Part of a small language model's weights: untied embeddings.
Each number is 500 + 40 x the weight over its row's rms, rounded and kept within 0 to 999. Layers, rows and columns count from 0. Numbers have three digits each. The size before them is the row's rms in percent of the matrix's.

# layer 3 MLP down (transposed), 384x96, rms 0.126, rows 238-310, columns 0-95
100:555517552407545545527422490553498485426504494498533528486583505472508448442533446516491450536503479489492556473541454531524493485519472505473436446450491518467484481521570434448433519435573472518534468485522414487461472480516541534541533403536541520487438496526499532526548503498454529519
092:513500536525509529540489506510457472463542538512479583528521512539475411551458520466565437478611482466509487531507501508552510475490408516489425500515412461486471530512569486525467525551561549498519429477500515519455513521452508454417545508506479470575572507458545470521447526510453517540
105:507535475430569452514514443525521560524528553524506438522495541553565491469529484513445479493512494524485594496550537511466552452432493491502583521559525528522457468519471510468512517507543515541474442478433563495493522462434490512398484444530452600477518502491517557487503437522470502434
101:571525484535498403438545507503473421457524454475556399498567473541456513414499451519462453447495537514443496510474518593488463514429509480497499489528494525593492437496530500448482463499515414494520405474479505541547503492486556513471527499465519516541489459507528516532478478524537516469
108:468525534540529513600503483479520437547524465564481457512487511544459539551470400458486471507569502490497526462497468455528471496518490543501467465496463532526542551552558518484567506402448566482483449476491521511528428552490590519513491460567452529506525463515524498530489488525512571410
098:453545527483453453503443505478512511508502534472449565519502515474521503537587439463475407554431508467460530432537542555469532537513547403444436430460558531488456520480523574490491457518502478551511515468449488471524571489523496513509528513514455497524418507472434459444538520461518510470
099:460445469531434583475456439525477515526568478548512509514513541452523532493437491530504505534480495504562400439547513451499443504509463560451519508489463475485486452531503465495457475512582526517497539472521512565496488516470635538536521488518461494512496463470435479594517514575542470511
117:445554486505515480502479578493474406515508519496461515471494578553404494443582489489450449458457468567434496460581537564501417503535520564492499568542503509471442536456561508499525556505451545477518518479492540509491504502484538499520451467486494574505490445523435492483484503546511495447
100:593529423509480476487567507531462553486463487441406500517504527548523467519531529471531536534506518471510492454490510481484443564491462475427520473430515540533473541560485475573507484521500544502516586503488469526583580499505486500473474482440439459476488584519506450504516537442529433564
107:543515521485519470617521477561459457493589462449498529495519558525519450510448526481479545553516484482466529497431445548472499562536563435503437466491521456508532482526493513535484494432545481512506439458464464459459453473472563511554451420569521423501557485471477508478485511441480481524
108:486479438445544547469477476491497558457464525511478518435504378428533513568525426515507494450508502540494486481426519508534472497546458479490497511527559481508484489568426512522464497439425519480527439465447497493415574464488429499518512494466520536531439523524488580486523421517511498499
102:518517551512514479532522496494517494569566583487512529572584450515496513532517529469480542456483451511527498449453493526502563435422444424496522541582488502557386522501497533504490440464504472531402503446505465500491458503486477519504500490513498417507483509512512473420527438495552473450
117:550406532481496521541443459564479512517561462531553431497568485476459523484473461581515472478490521507483453564525497502473497484461467509487518503473470454498563470414472571409468467454507545497468513449454421494533456502489555526489554532513527520485499496465516569499495388517473553465
116:592463553518468496570466536463473513528480421484513435507506513547461497531534429536486542497546504506538444559455479490493471479498456502442492475535430507536543466580424488505455510437465478478455497491486461549483526538483498550484538501458459546447548523411602554506488555485535474539
101:420556479514578441530468502493524495448483533533510512513470554519564482544510491475514465500509480480465598452520492456555553417440460555613450515506478526522492527469547530580538523535469544490525512525537528477476536457501480483510454450554533510498478393494551525496435457468532491511
098:574496509496514486558502511519453481493560503429510488521470508591531533522461529505474486521557475558457528528552508490513417483388522522510529468567467461474444445518482560559443497530468544500506463499599507532484455463514451564475521440534468500488468574493580464501448537454539485491
100:560485488513449502504542549508432440442536508469514505497544570496485576467500522548473529483532431476467442477466449588461539588443510455421444517451490482460493538484503474508511577489499546565533433458531498535501497529468563424481495520495492550444529529522538511484485539434478527451
101:479505510510496579459452463490504526451485412501504531496414476531472504545412450510516514462492538475537499443533418516574476464533474454476567520448493483471466545508448507468522484494490509509517505570607523494453490546511533492568491588576567521481521569460503494502452539496442533484
097:505530609493510494526438471476564414500498501537558483502471523519522529446525453570524414484496456405464510511478502554451540468455530492489433488492513551491444595497502494509525435498445508463497454550510566479528477540440545523494477548481449551478527500475476434486545521514454539447
101:464448554481521497563535469541482488459576551567535493469497532537555469534469467523510479404601442528480496529551432481483531499466522540529460500501537530457506511446490516528488541481559521432461428452531481429516467471497588473470480409552494519479495501503481522495474446464417514501
094:530533556470512525564466509633499532457526495473494438527491513555532479430492502443489450530434471411488559443534551467498477491444511494459474436435523500490494413491534486485501574482503412519483496469516502499561547435537547492506488457483500496504433460560536524468504474492541541539
109:455511482460494519509497534487536453530538476432490434629508478444515509446485453501496527478487530472482478493432506452520527463518417507522457555509522516534462426460474521448518577518497406512485490549434519531447488544469494475590457518458541489455536467477546537524512553463518451427
090:498542448419524414488457512460537558470529530483482595527517483502564493473455443516432509515514564481527539504480516448503549396559480501493489458474523562425503465523430481519558427533503404511469464530521549519499544484444464469439532509496518439467521531522534516501534500494548510492
104:504512579523533534513449519509566533452531525622428489549494532488461373413444462509496520515496431530535492480550454525514482511505487496525486514475464536462486520468499507520488473497499500586496530562566458525464493485508562544505440455553499475525533511570500525464501439493577462485
099:546537494421562590525480500469493491460570489509479563554461495470485512439496439544496432550485547544495477505476545507548514491430525534495479567525430525498515627442486493548432466479487501533493417537482506546406510493490505481479543486494530538517504490493499552562457447504461512485
094:492485504439462489565553461522413559485515468485501556426489446549479491521469571524556498542536497475533530503530530493467471479485477593454454489501538550487511460473513434533469498556553546499495549538557563509554514555503575450461473476536475504470510572509550423570498495432520510453
093:526542464531546539434548494495496487488369555466454548475480536502503470547502521543551514494464397465598498513543507520565544460483520525516529541504555536457494491535491549561551549543531424527489503455545520475463585529530512509500461494482541456475439539524458481531461497480482456543
118:473482476481500485517493478523488572535511519447460460488542532614472482470499486446504519498563490527534450453518436485540598515538507502480526473502420527479399499514527443505557470469549507559454487427563488544538481553449482567496540436471520489552517477552453536514540498434517527552
105:529532436480421458528508489515585538526445515490499535472494491468490471468483581497517527529493523435472543457429455543495516494482537468521461442517477466512504516533540461531560467536530455516508516524529523441439613505474429378571483462519523478480469524514577470525488548442462491520
086:441576478416514544516490507502548475497508456518502558452527533454504556435525499531451469534546541477528553461462466419508506484551473481477517500492476549480526537505554577468483469505560463591438473427428529529524493497466511515491547513529544444546529509458492563532511471558513444589
104:547550578472552540549442485546524577477547510512480534472524449475453464521520480525516434554579466558520489549449468509485484499417492575480482468449485462512477532473506540543510555509487479456444485537503480460472485515426540504421487488565442444550529419480485496459441515449521531525
111:558537495580565470508353494520493570507522494488521516518481528475458522482496500460547547495447533448498555505484476535563516428492520444460490519516418503533520500463451488514494526545499531487535566478474440554501429486515447495582519460550486539475472450453536530438544571497467505511
095:471539463456556538578518452510524435498545536524499480485438456588547443526481474536515491483521462633468508565499464490516419502463517439473509499435509569409494484518471522518462460479506482530577495533496555473491498463550509512549492406484487514457494547530522445502519548503480483489
090:465516482544472486512519556474505411501492422465516465503507473474429488459514509461431507429530495543502472549587504525499457553533508493493542527552470522498552623549519542444523461523461471515469463476485499474547484423481531495525547483519541432636476516503471469492470462503537486453
121:507515473516488446496445562422573501479515563449521506514444579457461493427468560444499547463509452481494415465574489503490561490489525466476559474463482525474449554535530504473480454503449511506463496553506540503514418485474441492492460507440551461532529525525565456505457528540553440446
095:517457474496542458534501494564502589437466531543481473478539517528516509401460490564479521591517470517530537507494517506473543488494515528440454479468428554494480499546511545470450580419495497552515539486460448512494508492532438516454436415496440476588551520579492464484507529490530495489
092:547491467491461466478491481527503537487408492558506526423465568534514551517497496446618472517446526474466478504509462545574504507463535555544503546535507474470459456506436472572442545509446556509462502571529496481480516523517497525545467513570484484520506516448482533513389498507437444460
038:538584423572496435440502480500429478449523487521534512489405458557534435507467495421471531458515504502518472446514460493510485503460475474495522528467434560487552462528564539510481433520520426499513476473550554559410548455492479489501513444461450476543524482492518493537460457543523473518
087:486529546558561570530494496565486510494527429514544524562484528511547450512426523559461454484428430527512527520494543595467500554485444461460502551526473535507453537561507495485597517518530575489464539538538505563517521574505576497552454514474464484478530450507447510534497517507506526486
101:516550497486505511464530555551494518439543532461500478507494444476471401506499461513489399466474482524501450453577506476439489491388544476500542458490495504388455592485518505485517486468512495566510493505500511536478517524449518434512533496565561505568508492438520504539422511504491462554
090:465578547521570534478542519527514450524499355550537477486548549545433494487538480529440548474520502519478518463529450466519515513517485521508564431490583456521471511467513550444503424513512470516455445520501526403552505481500541509479524459543574485485523458567499489494470484521503448498
093:481596565490478544499429449545544451500549536456503516509506499580469457490529522463441529439489525510508489435488494486422583429534450484533544479438513552548491475425496549448496508544525452499510481389522483496571469518449525500499498533488500496460469466496581445476512535526507519500
092:509543539526509490514479518513506532408560509479446443518486384606504458423525510465420470504561521505464462488498480473522474534502461434570565559542495489474535500466492462491532450511532453528470466470534550534533535487512557466568499497550488559511502477476533512499515468494612534494
092:475584527527532526466571444441519553472545542475469490518479514556529536471422474481529493541441515497486542511511503519434486541480509465514485517552585490451543461505524514538493499556582587531476546480496536521572478503502476515509456460472480475445491457551547463537451437567399526465
100:549578513571499472620492464534454483509503514484483480513496484518512546474500491494510471541537477481562469459501501527521522450431514566472465545474481475589469580560497531496575545518545510481496440510499505511492505503498535420434563531559477552559485539462519506443429545504418467531
088:485470503479521460534422550437547527503451495510496450472558564495433475524483493482479565484598440491512487584493531501513459465495510441456496576519492450441452513485509550433502438516562483509446534578490511553556492575557546492589507534513512482514532529560455516497526486510496509453
087:480552513444601496565468551502520524523525490506493492495508502461570575503478485526520487451549578483493514549520500455503444445520496491441545516491505492480521438548453437447550473507596556529449511471457459560629506481471530457535499426492482515457451463437501525527521475495482489513
090:565559409474532454480524556485481529510538491445499541535536452516476523500432462480478501503523472544470538429486421444481449461499532503427504511519440470488499434539477504506466445581516494491547541525516498562492540495513482510510513534459541478564522576474484443615524510456586468519
094:513533513406510485544534509535460419463492492431558523469533479476526537517502588534504507421445489520490523439467492520465484563494502487497532539534523503501528465524494575491459444483511537576510430440481494517564514488484505537477499456453548537503410530426492436481477446504497497614
100:552440489396499497509511462517487508474470482528535492513546449622489513471619482489497497495432530493510524498521492487445478503491453554514553446500506467497500450488524534398454460496498564516491459522476510516525558547517496476482504498460452504478512516448578448502395470404506491470
111:524450457494566498498459557590426488472528454496506438534632487485505494505503488566469546379519533554526441564435559453462466494490510468428503454467453499440487475498470440552495554512527486466502504499484525538477523462523506463510528480550525504461502520441474525501466516503454532479
097:509490505534501501500621494517485506477500453473506530496432467468524521470439496458450482518539472548519414431475522490459583603428451503538482542493489503462482507514496445563496409495495492523479397522480521488526563477527510478546440477476447536509458475511597471480494495541506441524
095:500499550549459434504514504575551437449518514532454461570511551492455514508458507514576454469551442464474513484572518465461522428510486538474464503460505482535466493505549503483574503539512532438553475480485484430448479500502456453427415489497551465466476562501545511518476423422493522452
097:480505534506483563471486522491551464490547403546507448537483502502458484473418505496470570461485490535534498518492488425511511523541482485488542552561462518522531443491510481450523512461443511490508538519488525564521461521475655572571429513515528570549528510514570490536545467476502444502
098:444487508463490504582552464525509507545546550516515491531511468482462528484514469570542539408518504431518513598551513539465517453525437590531515546510494511518438502466496574440590447433564506455475471455530517526554470531509525476437532481544549475530490562500524488533523477493524483458
095:476453500469518490487516508484549479407516513508488482454498498550434482450486474503472392414510511553485454437579564490433494512507517519478567564536489525493419500443550493525455461437503498497485490537534514418531514488493567531467509499515496478483419539537553488479558430478570525463
105:500409503459519512466495473455541508533505461535557454480472504409486579516463539537490486493436497468426483526564563529550507469575466517487433465572481428483472497447551460497468483467542517527493478498473548487504437462531524482483533480458476551494436496473433575541493432436487556485
097:411553548478497578512451537467483458490543541548447523543444559487451442455515526534526478493447529471476525450523487526522498533568463560554494474482459505458500495484474448551540526498478563478530526532572490480492504529507585567517395450511531542537474438494443485475461514510531444448
099:468527453492570553507476491590549426501576478502505500520545476470501513377479497492427538435480517504543497506500440473521415482510512465469476458531509500559435525527498496391469518535444485522471465411512495547499510424486497466512567500492519471486463486480523496538492505548503581544
094:480537508503497514559449465496481503566479482564601502554513531528395493470519490449559505485473483493526512543504494550526454455460524557520443521491496461481503520548493506545535525525545637522486515557562556520515487465583501498555491466476488476466453575487455466511504553543442457452
109:480519499483514484507478536484520485490554419503478415529526437473486508434392451525455525484446482514467574548482541490452496482538456553504506486494508509463520512467430460525472583424456552530584530572411548491509471460490479461483531472442440493498516506462512547528565510491489558475
099:564570476523488471519471563525509506461493541459524521530494502509496495479427506491506444448415467560552506497463459535538529481543548551579592590493441448501505492510510523477481551557508529457431518489494542473529524479419444509537463537511477504456493409506565555544509457458493466541
092:505561527458532549563490517456545501508503523431501534464512515534450496467523442586477388550450486473502483508461487477521430425476504575496549449512587542468485539461500460513547476561532487574476506472471571558521552521451466495514473536520500539490472510476522576461537446523546498500
121:561502494499478490612500505517544478526544502489542476472537519442487480510476502521510564477484533480496538456522436543498429525491453473575548508510452540516477485516468425479509448569525514509413525544518456528532505510519465434573570453525518453519573574516480447493537583413487467482
094:471477550503600581541513556534524474513539502456450462485525583456529532585495576449484521590489485507538528469519517441524521519482511475493495485456445511459504491515553524533515543526487476481580554523471479595442527482500556545478482438518502511494472478523545456546484487464396486532
087:501502506437517517506474497520547486507555440483499477475521448525487607514489577510411474466420538566510557435540584563497508551490523493459473499502462483444531485492536423515496498477482561557496501506430521579448558484481545529533495520460465448520542534458495489551548553462461459485
095:501530487481460557504451512526532518502544467478477498496502498454535520531436479525504422599505501578535520513459449526495453506520433474503441457526406517420446567489483556490390515501510527502502556488456535509499510548489510534509481419568513502491529427425462452544467527513458513551
105:463575556493547468472476542493483569468531560566466629432507536536452502507518549538509565465498471536504499462519464471547462471524469554459584511508505523499523550407495505607494464529515525426479484494498477490537521518476447503506464488450528494512578477542477554536451513504537495501
100:553490615441525558505541493465575476522539482478478497492552487517421486473511539497570535471504507510410526535528449474543529463461473538606495484535495473514522540538547523450491484430544572548444435500485548490500512489504595470527487511528478490522498519500472515523488472482479408436
091:536511520564529499452485486523435575509452511488488537430481490506498534484467446492545479476510538562551534491535494388503464532469548484473532503452434541464514407439486483444446522489456516459503485509503535423518445479570393526505493439537447499497506513565496484475483446450525535447
094:497474420547526521544452538519508488494551670561438518529499502533477467519477506449543489489522465513497452482504473503510506471503447491485477474539486512516437551545485501527479409508522440549445474550583586533478512458537466441496412523518464509505494502431505506495544487510522445485
118:502493488558458483474461572537562496495477505446576507517497530436515522509500547569538502585447579412507439460495433482487494511489573475498447419548478469525463488456460437525535463474539494488553459528599477494515463500467532493551494574505484496485498555489501502531530557488446479552
093:483497502544473535570553520535576552514514495485468532479501540448483457438477548513489427552557489458479538440466431456466525529473516486443506445509511452481500475462526479556461525513468517471561434508521434518499426474517533561527470555446499571503501499518543476571527600469501438564
# layer 3 MLP up, 384x96, rms 0.132, rows 239-310, columns 0-95
092:528500405539411502518525461587526543488507516503461458492507509465444482514521460511534479530491531517461420496449485446493488545436540421499465507447554409546500550563478414538503534511480455551477474476498498531475541435464479476480456533502478491409483493502454514482559445431530505518
105:486520477609493473486484469476486494573499505471452456548429546524464539511493471436509501578590525506523485477536496519520510507513486511592500495536579474513528448467448445491527475489546569521495532576497574513469456525506492554484501529560523505439521439512486510466572601570494483487
099:460485545492483459495527447518516440578534545476484516509527471527533523491526517470609497486441532465528511434505550537497493532488472466515448466493528499563472527475500463456575515468392563465507457463535519497460481446456413516385499452416557459492498502533487502536558475461486508524
105:480467492502493525526545469466450449513480496523517491476484558519523470582597501438481466479582473496555518518533486563495568577527526512566470547489503472500556537498530438521524443434491450552509512560526499468498427566525499459502555504481515499545552446548518473475569511553493408448
098:494421511477573482501502535450507391582526496516528488494502460495473469436482499504486545486589490499568429635505476532528527457525566518479503468550552440499482477517481445488512497547470500455543518537442499517481498479452506467502513463484517485495523541608489476511534559543572502488
102:493565447465479497503540408530477479431519470476492549469484542528497500477505548409533480569602478489515467546435533503508538577542514429558502490482473517563545521495521433548545536493452467524524527513487500461464505505543454542457539527425506491505462515511516466470573540456493404492
105:516498538494533485405465458465515500486450481485433521400534509481499511450522513489448478475500511481556487480541520461487507538481522538605488461421420505472558494491469588483494567516475434448448553549475514503495494548498399503521456461449494486465478521540495584482536559552499488507
103:487474468476534517523499560454353413557483541493486446528478491549455430537569546502568507538489509534538532551504508535551496484460496529504486447487491369543545472526493520481473570512569479453495499555486521497524530480495498468522584443508493480523516485483515466455545478517484537474
109:521378512559465422507471534505441488541471550473492473494535545439529568497501527502584502509527461495565473468495489534477548540516476404453482449490524531511484499521440508559447483548541493475540460498465497467482563515512451532467483536454498430478523491564457543431462463485536558557
107:397444492455460465392501460487561470565510544518472538477492509497463468518496473557560500523455516531560426500484541486541566495550525505563473509490506430486570498510389529469486543479441511473500490521515550520528481519457449483498501576501488462460533500488405521472492530495518509575
098:520534522555506458418513522517520503509507515495496544491515436442512509545489517482511452492474374488567522448537504501490574472517455393606523511539503453566506461489465473573494453428443409506465499495471478503420492451549450543500474535478485478503511494518490478479550519480497504558
118:499434444446454498515506445501512562505506468513490494477496493447484469500493486456541492549493507488536500549458468548540521538547444463504479549477443463473579474387445481505470441455474534511546474489413490473479538561528467516454603493465611495512476534584505519485498442505453529470
114:512444466496471553472460485495492554544454487525482498528498464470511483484549527484526504511467462498559466509446511497467511486555460500462441441564511526521573467514392508573496579421509538450506487452419532538492498560567490400456525520503551560454569490573499502508548461507506510537
100:500491509531489501521509526541459418526496493520506487521560469510456568506589459521498583490434490453486473506503516525538482485472573450538380471407450411499487485458486455518487510506421547453516461516534484518477474428468474447478524466474458553426488480506421501447485467514498515470
095:520507463545504418510438470500520432498440512520472467530506449426517504604502439532511492431479461526505511510440499464494466592491490410568497542535487480528500458453461441498489480540535493473440514527462562516514551483536453430466509497498537535487492450524408479509506466481473481595
099:464410531528465524524524467437463547484487482501407484472464539429496489541529633482575488532455543462532545476538509569486496546487478577506486516544487476523524465460503545490516543480488456475497458536519525569530545520496449460499446581474491444484447528502458531449477467501477464436
099:460430426540494533496525498513448430531533510540462468539491473450466470504474565452414464516573514506567529545528519512507554516579544457521470463536470518540535484539525459518526505483488440506531533458506470511473450466498482480570584460480478489454504463576468432496612470556477502510
096:470424484528573473504530513511494513463467509517449458533505539453548433476507569436507502450535471456534432500477512499498515500475514508452570549460540532489498462539487510539446587570467502457503577466472431508472567472512491549396499585508486461446485525545449536476546529458490480549
100:469474545467446475474476437549457523559517504523513480490496465552465549464607509513436462489473482474496494492485429498568536536532556419490520470390537506550470492541488472532495509477459509550518465587510489469487417457552516495492524470467481466424521487434439506438554464518480523456
089:521462522475510498513518436530455489485501525500461493494516435493465497471550534471467525521525592410478513514472433485492468464438517486575460526532460472520512501502471428455505501489461555505575511484470564444456527546447470525548511504444579549455451520504501429481555562602563445491
107:495489487505450482440526493455453488577437498498549463538515494446414497498524497496541475524471582515468527490416492530575569517506478524442472505459443479539491470483468491495498639455547500457488551501457517485489526630483494504519452483521487435495545513461509477488478480438452498541
091:490441546533480480423466488490508464507563505475513485514484450517486492507556490508538511548486531597515498510585544506520532477548539534601495490547507513435474485428380457497542505555504506430549494574493517531493456518460500455481419524507540510477492576535517515494497450548456421510
098:441496537425538502456441442507496469511432543499487546515573503569441442461516487451479530493497540445537419525550475478513537503559514498606414527520518455501445468409498497526500473493495451494502506496480441477475512506477448499541492524543466520423494486577541538498575517512544491454
097:518457456520474486464463484532411446550473512569497462514459497499425544519461571499463527519522483505507516488555487507608520443496512558460481549463517547483512462531521528524494500520561501489503493531515515480444545447486369541419478538429544463491525476415522567488450541495501485524
094:455493549534416478556499524496486462522457472509460553543500479452452526457550520485510513551623507470492466542489541556500419499535511526520478485457558417552552516500429452500471482543561523461549503528467512478500508527520507468518462463468499440494497520461466529452531547618555481446
097:397465483539468504491524539538499511479519463520488477506522410491566485494564530443494487521548477552455495480461575478423502496531489531606412494490553537549478475493491513514496517452465475414513518528486472521427422481512508457508513516427495541511502473478518404428465555518467518479
116:477442466479503513519460423437429537575509543463445457544475500570436517576509518443505523466462473517492432439452481491448513560533516458468469487493507448480464489521436467474516515507440475459510536458543513536471526499515441514448471567462544504530541459558456535498491561582464486562
107:458460496586538507455565565454413500552493530519496516466464434510498510472537527522545484472475437470520543449428535518463500493497564455545490454493478419509525476504512439479524569516476525476586533482566517521494510532439475387520531460513513420559483480507482463513528480484539544460
091:525483548544513543436493492536524485512495520483484508504560518404486530518510544506533576473447508452549436517480523496519484454629563489562451484483520483532504486480509527458461531520454510439559492555505521541489491488564485489422481501519470565369517486555501513455522515512515577451
093:469467476514490497503537484550517542450422541473513496548448482548451438558519539392500498502518544505483472438486471578475561515528492509453509529498489464554483493464522458581516486464472447487580563429464424458441454444494438523473474547526548500434493475515501493478581501545505478502
109:457466492490533438520446475502378573522435566494496441473521565479521508531527539488454503546483494506541484520445542587468533494505513399500552504472487455533523509494462492554528486489480472436519630570469558447531452536464483464501503445491536513499487491509515506511496537456456486538
090:495507480530480534411470544480467442523504490477500542415506460565441528581457436457475457532497470480500480527445519475504498516547494517480563485464492488544521491447503533492432475497541493439580452548468593479557474547562494525438521554437491504452499535508511460522464458465403537514
092:451460505502540568417473459524506535488538514571450474464506523486550502543435573489445462484541508508515437524491521461454570536537454514537494534467538525534490514464495472476501604542446549442548488498480495430444453499495452457485500600504504515411482512487469536450464566523461531504
121:503509503514472478450470500426426476491528527564446488545464524405500504586513610474510523520463496503476441463461526525435513521524477464480529478540489512544450507427495496493526541441410528548517462556493557546498484559564490521441445462531528412482488524486476472500506488457440482454
093:484557518513450494506460451500471490592481596521520520444499483534469484507536497477516479538490544474493495485473467535493449498548454463596462526482513451609495527501462462501595432514481494434501475545586567510508513559465515483509504524497525528476513475490561571470492521597504483417
094:479464482444431501483593558492488545647480497494489555513460535545506514523524474471598569516533507510534454494512446457480473497487486440490490506547436438473517514471432534495467512486479502519538564468467534499552487573498466490469505491462595441527472483483461531513506538499501465425
048:448502496563484478511519463477502500485433481533421446460520468463449493445527501468537539530524505486556498511477526545408581495500560486502475425459496389477544468447505434522450530513433480445548541591516518450518515474510441440511531514451562468497486531548484516500545524510441531524
088:447471476443464527506493542417458474545525562568466495533488526483472491480507491509538431512585490481486467444462472492499462467481569506566501506517508429533557569458520513577441470462504476456566492435508588430511527505502527514512492500493540551562512528537482539397518463438469488485
097:481523452539488446470452529500504506555389529601512507492464446483562469500492540553535490483496470534552433461544447538517499528465481448492508494471487434474527516451437452517531479500479559449526503499462487505498507523494440514435561621468503429485540471472437536500517465526535449555
087:517508436548482486458477538527482519458502520509474438586540491523527500521515504517457561480483489496520412546515541482509532499500555497526465512460458511509512450446477473510543583595467409475591466606518555474429428493514489570526514586491503495486493498516445486513550457546480507511
089:509547515524457463479500480410461497586436480483466573398451511532512434521584551469431535502500551510505455468464443418532538459517503470512501502460554500476471450513532536482464621523478487494490533478471466486515513557514498469516504526487514514424532461455445477531530547525487479548
091:485529513576479539464566467493493500499502561450472501460505486516427526507526505476460608464424535451528543457517490479552564522497502541487501530473451506472515449543496447512580515507476549500474502422520525582435408549472441510474512540454474492441453450567478476459494506462488506566
095:468450506437517513523511474447539477545545519436490417500569534527542473495505526444550534501601491546459491477494501519565511470493567503546487545460558469463498566432496492515485497518546459433556520552551528426465478506515485494522492568458454457498470553471494541577469495551542474425
100:518531416528517509492550536563496497491483509517468484511525490423456561473514572546510519574516536541483463454534513472440478422501505517502415478495476511571536554487466472518535575527463538475504502505496454474474522543476498507361530493470549454504523503528418474510476515480451606535
080:415510492596475493568498512484449429499501530554479551556538434469485475512512560478475452520478503533486501466539578470493528533569477516538500529441528507473499542500439467535514497561416520533531487502530514416501437508452479567480510513512464511435442465530485520508542441444555495416
092:518498525503442461537561433441518497534504507486504467476516494497487492514473561409514566480456455532526518544433450447479577460517492502577483422469537446508500504437372506558492493531546541508506520510517495523487431522586453558468484550495512459517513468516466478469596512500513516529
094:535538496443474489465472524478500523459512524498434506493525398483470499526486513512518488511519460491508483512506477508491528487569543541486481460466478475485574496479445455544440536517390585499466515467533531425466485521483448409437530497462611500465506593510517516493491550442500403516
091:448426517494542406559533518540457460571469430518545484466453530478500412512536551455547496527474580485573516495487452488493495488462538489468467491499541355445519462506469546474502526442512494498512497526507524547521527485475437520462522505505497426520517535485536540500544509477431445517
104:476487458489487502528568476485547449494491548485467463528470524398508534500557484516468495560514481554522474569394542514527523502459539481535498522520488518500479535428485476498442471566460482465518518546515479521491532517453486506451523479568579449433532500581480562471602486572572493500
111:481479439468487458488437452435551453538463480494444459511472476479570531537539507454557502518445506527495502538502564448492607509539418460489457498536506502480554473442455512529524436433516551473538490479450490505462511495525488468399472423481474542471552507558490534465543504454516549549
104:427488514503504503500473467461474500505443469481447444463479392502489518500616525488508488451437533580565468436523550482487560540563513446420462562510453528527544508529506469484481515539448480455510471546467545461494452539477468496474475554525497425483494543480516534526533500556424512471
094:478535506463474525507525502486434460439530504562516520517456480530465467431544473498490541577573542526496497521448510508517544525510511389549457479482486563544490526529494512466570533459541477502495523591554549422498476551472452437532560458505574454476546491455495478534476447458427496478
102:511481519578501540454455456477463494532512460575462505457537469497514562488511513509508537477594489447535467532460508479519494434503547489522488457401540472551561507504490439443442511565469466519555458528513473467471456454500513468465449517476563457452507499494455621493499516562480517578
095:465517460484489437521456462540524528497511489522490503522511472423469558535550540498451521491516590433525421549455557464526473529557482547558495500447529501501464472452453581493505483517551436502557526546463475482540468488559510536459508496527565488355489545541528541486551512496495463492
090:428467526497507491487511486499550489562515526534497499508509529491536459492462455463468486509529477486577480623493480459442507562531526492526474494517531504484493493398466529509486482454553563449497508522495580516556490570551452453457487471500500424438441585476526538515523533575576454538
108:455486475485512478539533451480426483505513453483546481485547431512480449497482613448450466547572559498593487517450490568446543531520511397517480516509520509547439496538472505463471471469420445491486538518485503480497476521519453527517511511539560475503514451507465522508530468534438453599
093:444491564469550491424483434466516476474454449474481533509496506516449470496485523415516510491542478473628393499536489517524485492461519517555455497427457492488476497461475547489504474493525424479485569603504464452456515480548485506531479518490519502471564467483515515423586515510514471460
101:501490511555366453442456544529488470521515526523520490561482477495547510505558606462512506465529547469586447481513517493510455475563552451495465466432558472579510488513542516473480481545466549450496527488517484514504462455452509482468503489450541516467524463495511494514633481535511531528
099:465463527489475544514490504465522506578457475502518542549496499469474522523497561442534497503502469509489533597460542506555510523488571512563471490494507404519558455456524407520519477496533526494474466464494503431535494456590480532569504506500486401512568537478456496493635479493509501518
106:517517464522521499430475440487433480494437510515437510493481471476465557491475622523445582515525562548493420469528490503435553523498513515513525540496488522476503468482561451539475530563501474456511473513476493428513525564456458471476517530477565500532462548503441578501471511519515486614
099:379459504453468474489535487496536453485514465515511518522524509396435451551477578476497451533549512535491473497436456514463552491530509469550466501524525530487522521392435526501443489517494558488574489578504506496447463519563499530519497514559490509552508454511511480547495430473484523416
089:487500437498405437469560512473466415482474494557573506455501497476534495443507499534513480523510540499506510514461465452440615505518544526554503462471547551499472437422483475500552532555478560457459537491494532523478465525525444506508483530454470407558510522459508540499517573508548507558
127:443483477539547505431451484437464494473470476580536535479453516465529577562526550481517511495473513455497443487391521535528530599506521501520548499529501513517593441495475468502532485483521517505463470496507477460491451577481454507529541490523529539461583502530409521445521469485499474583
099:530492394511501521480498467493485479540462535586468565516505540425553533573562464521482466479526498462490467566466484454507500506555562506506477562477507546516559471452517405536476540512525427559524539427494505474442504518570487448525484534462567481502518464543499518466507427492450544516
084:428510460543562523548568495460461454517530530508470486543516432433479511462506426479442468517481479510529441458500439532545492469472530548485498458491526468509540502467476479492522491553508384458557553493509601462511531540516496519481524583440500506492518517467581550446439474484490534561
096:446494421553525524464482399463439528425416477500512468483479464510508515517524546442504559508506504430446482470528533482481550536508563424462516538558485460516475454499487481496544508442422536452584532480474481456457481459470470454482484459539500434544527506452476518466469456578483502514
107:476478492499432481460452551481492452527493502596468533463474482486485486548527518506517499530494550509479500533536482578558442485549539498555500393503549493447494525543554434523495482501503508549576454522512517542580452485456452492528476483433522493454596438550508549510474447565483435500
102:514510505537514481434417426489457519514483505463489496509507506498496469523537553466501506523479481433541459585495557443520534469535549516523558477483521553494563508508505414532439644448497512490473465504493468462490487474530468446466442519506496508389477435539499516555479521427536469528
088:517498502514528518587434516552467471485491543553543440449497490515505505532508493484546480520453405511495483498472471460488453513498504471557504510550502467548530531464427474484505495493485480470462502566468552544474460497401475419499495563498534501449437495482564583600474534589479430501
091:509480573534434490360520459486514520511477422503539483499597458489485536479490519527521584482476570496571451541482500472424518525531528463468488424447554522575458442493540513473534487506486502494471558504418446521534506565532505538477517516527538480479510524539518481451557493500495499480
122:498494473515528502498593494468485407491477576502470492461504455521466505530543509528461498516496516542545447479545494504561592526547461493490477505533487468525528430470517449496465446505494475516594492554469487401526513482497494553435543475527494485445461471562420546450567501557520543578
094:527519450521514532466496476550477576459473508535541462492455503554469469471485540408470552497506503436516470516485510467479540532462519455439523500479406477450593510525538468517551514468496427549519557463481532516477420488507476567528546557479458499458480493473499487513612456456436465554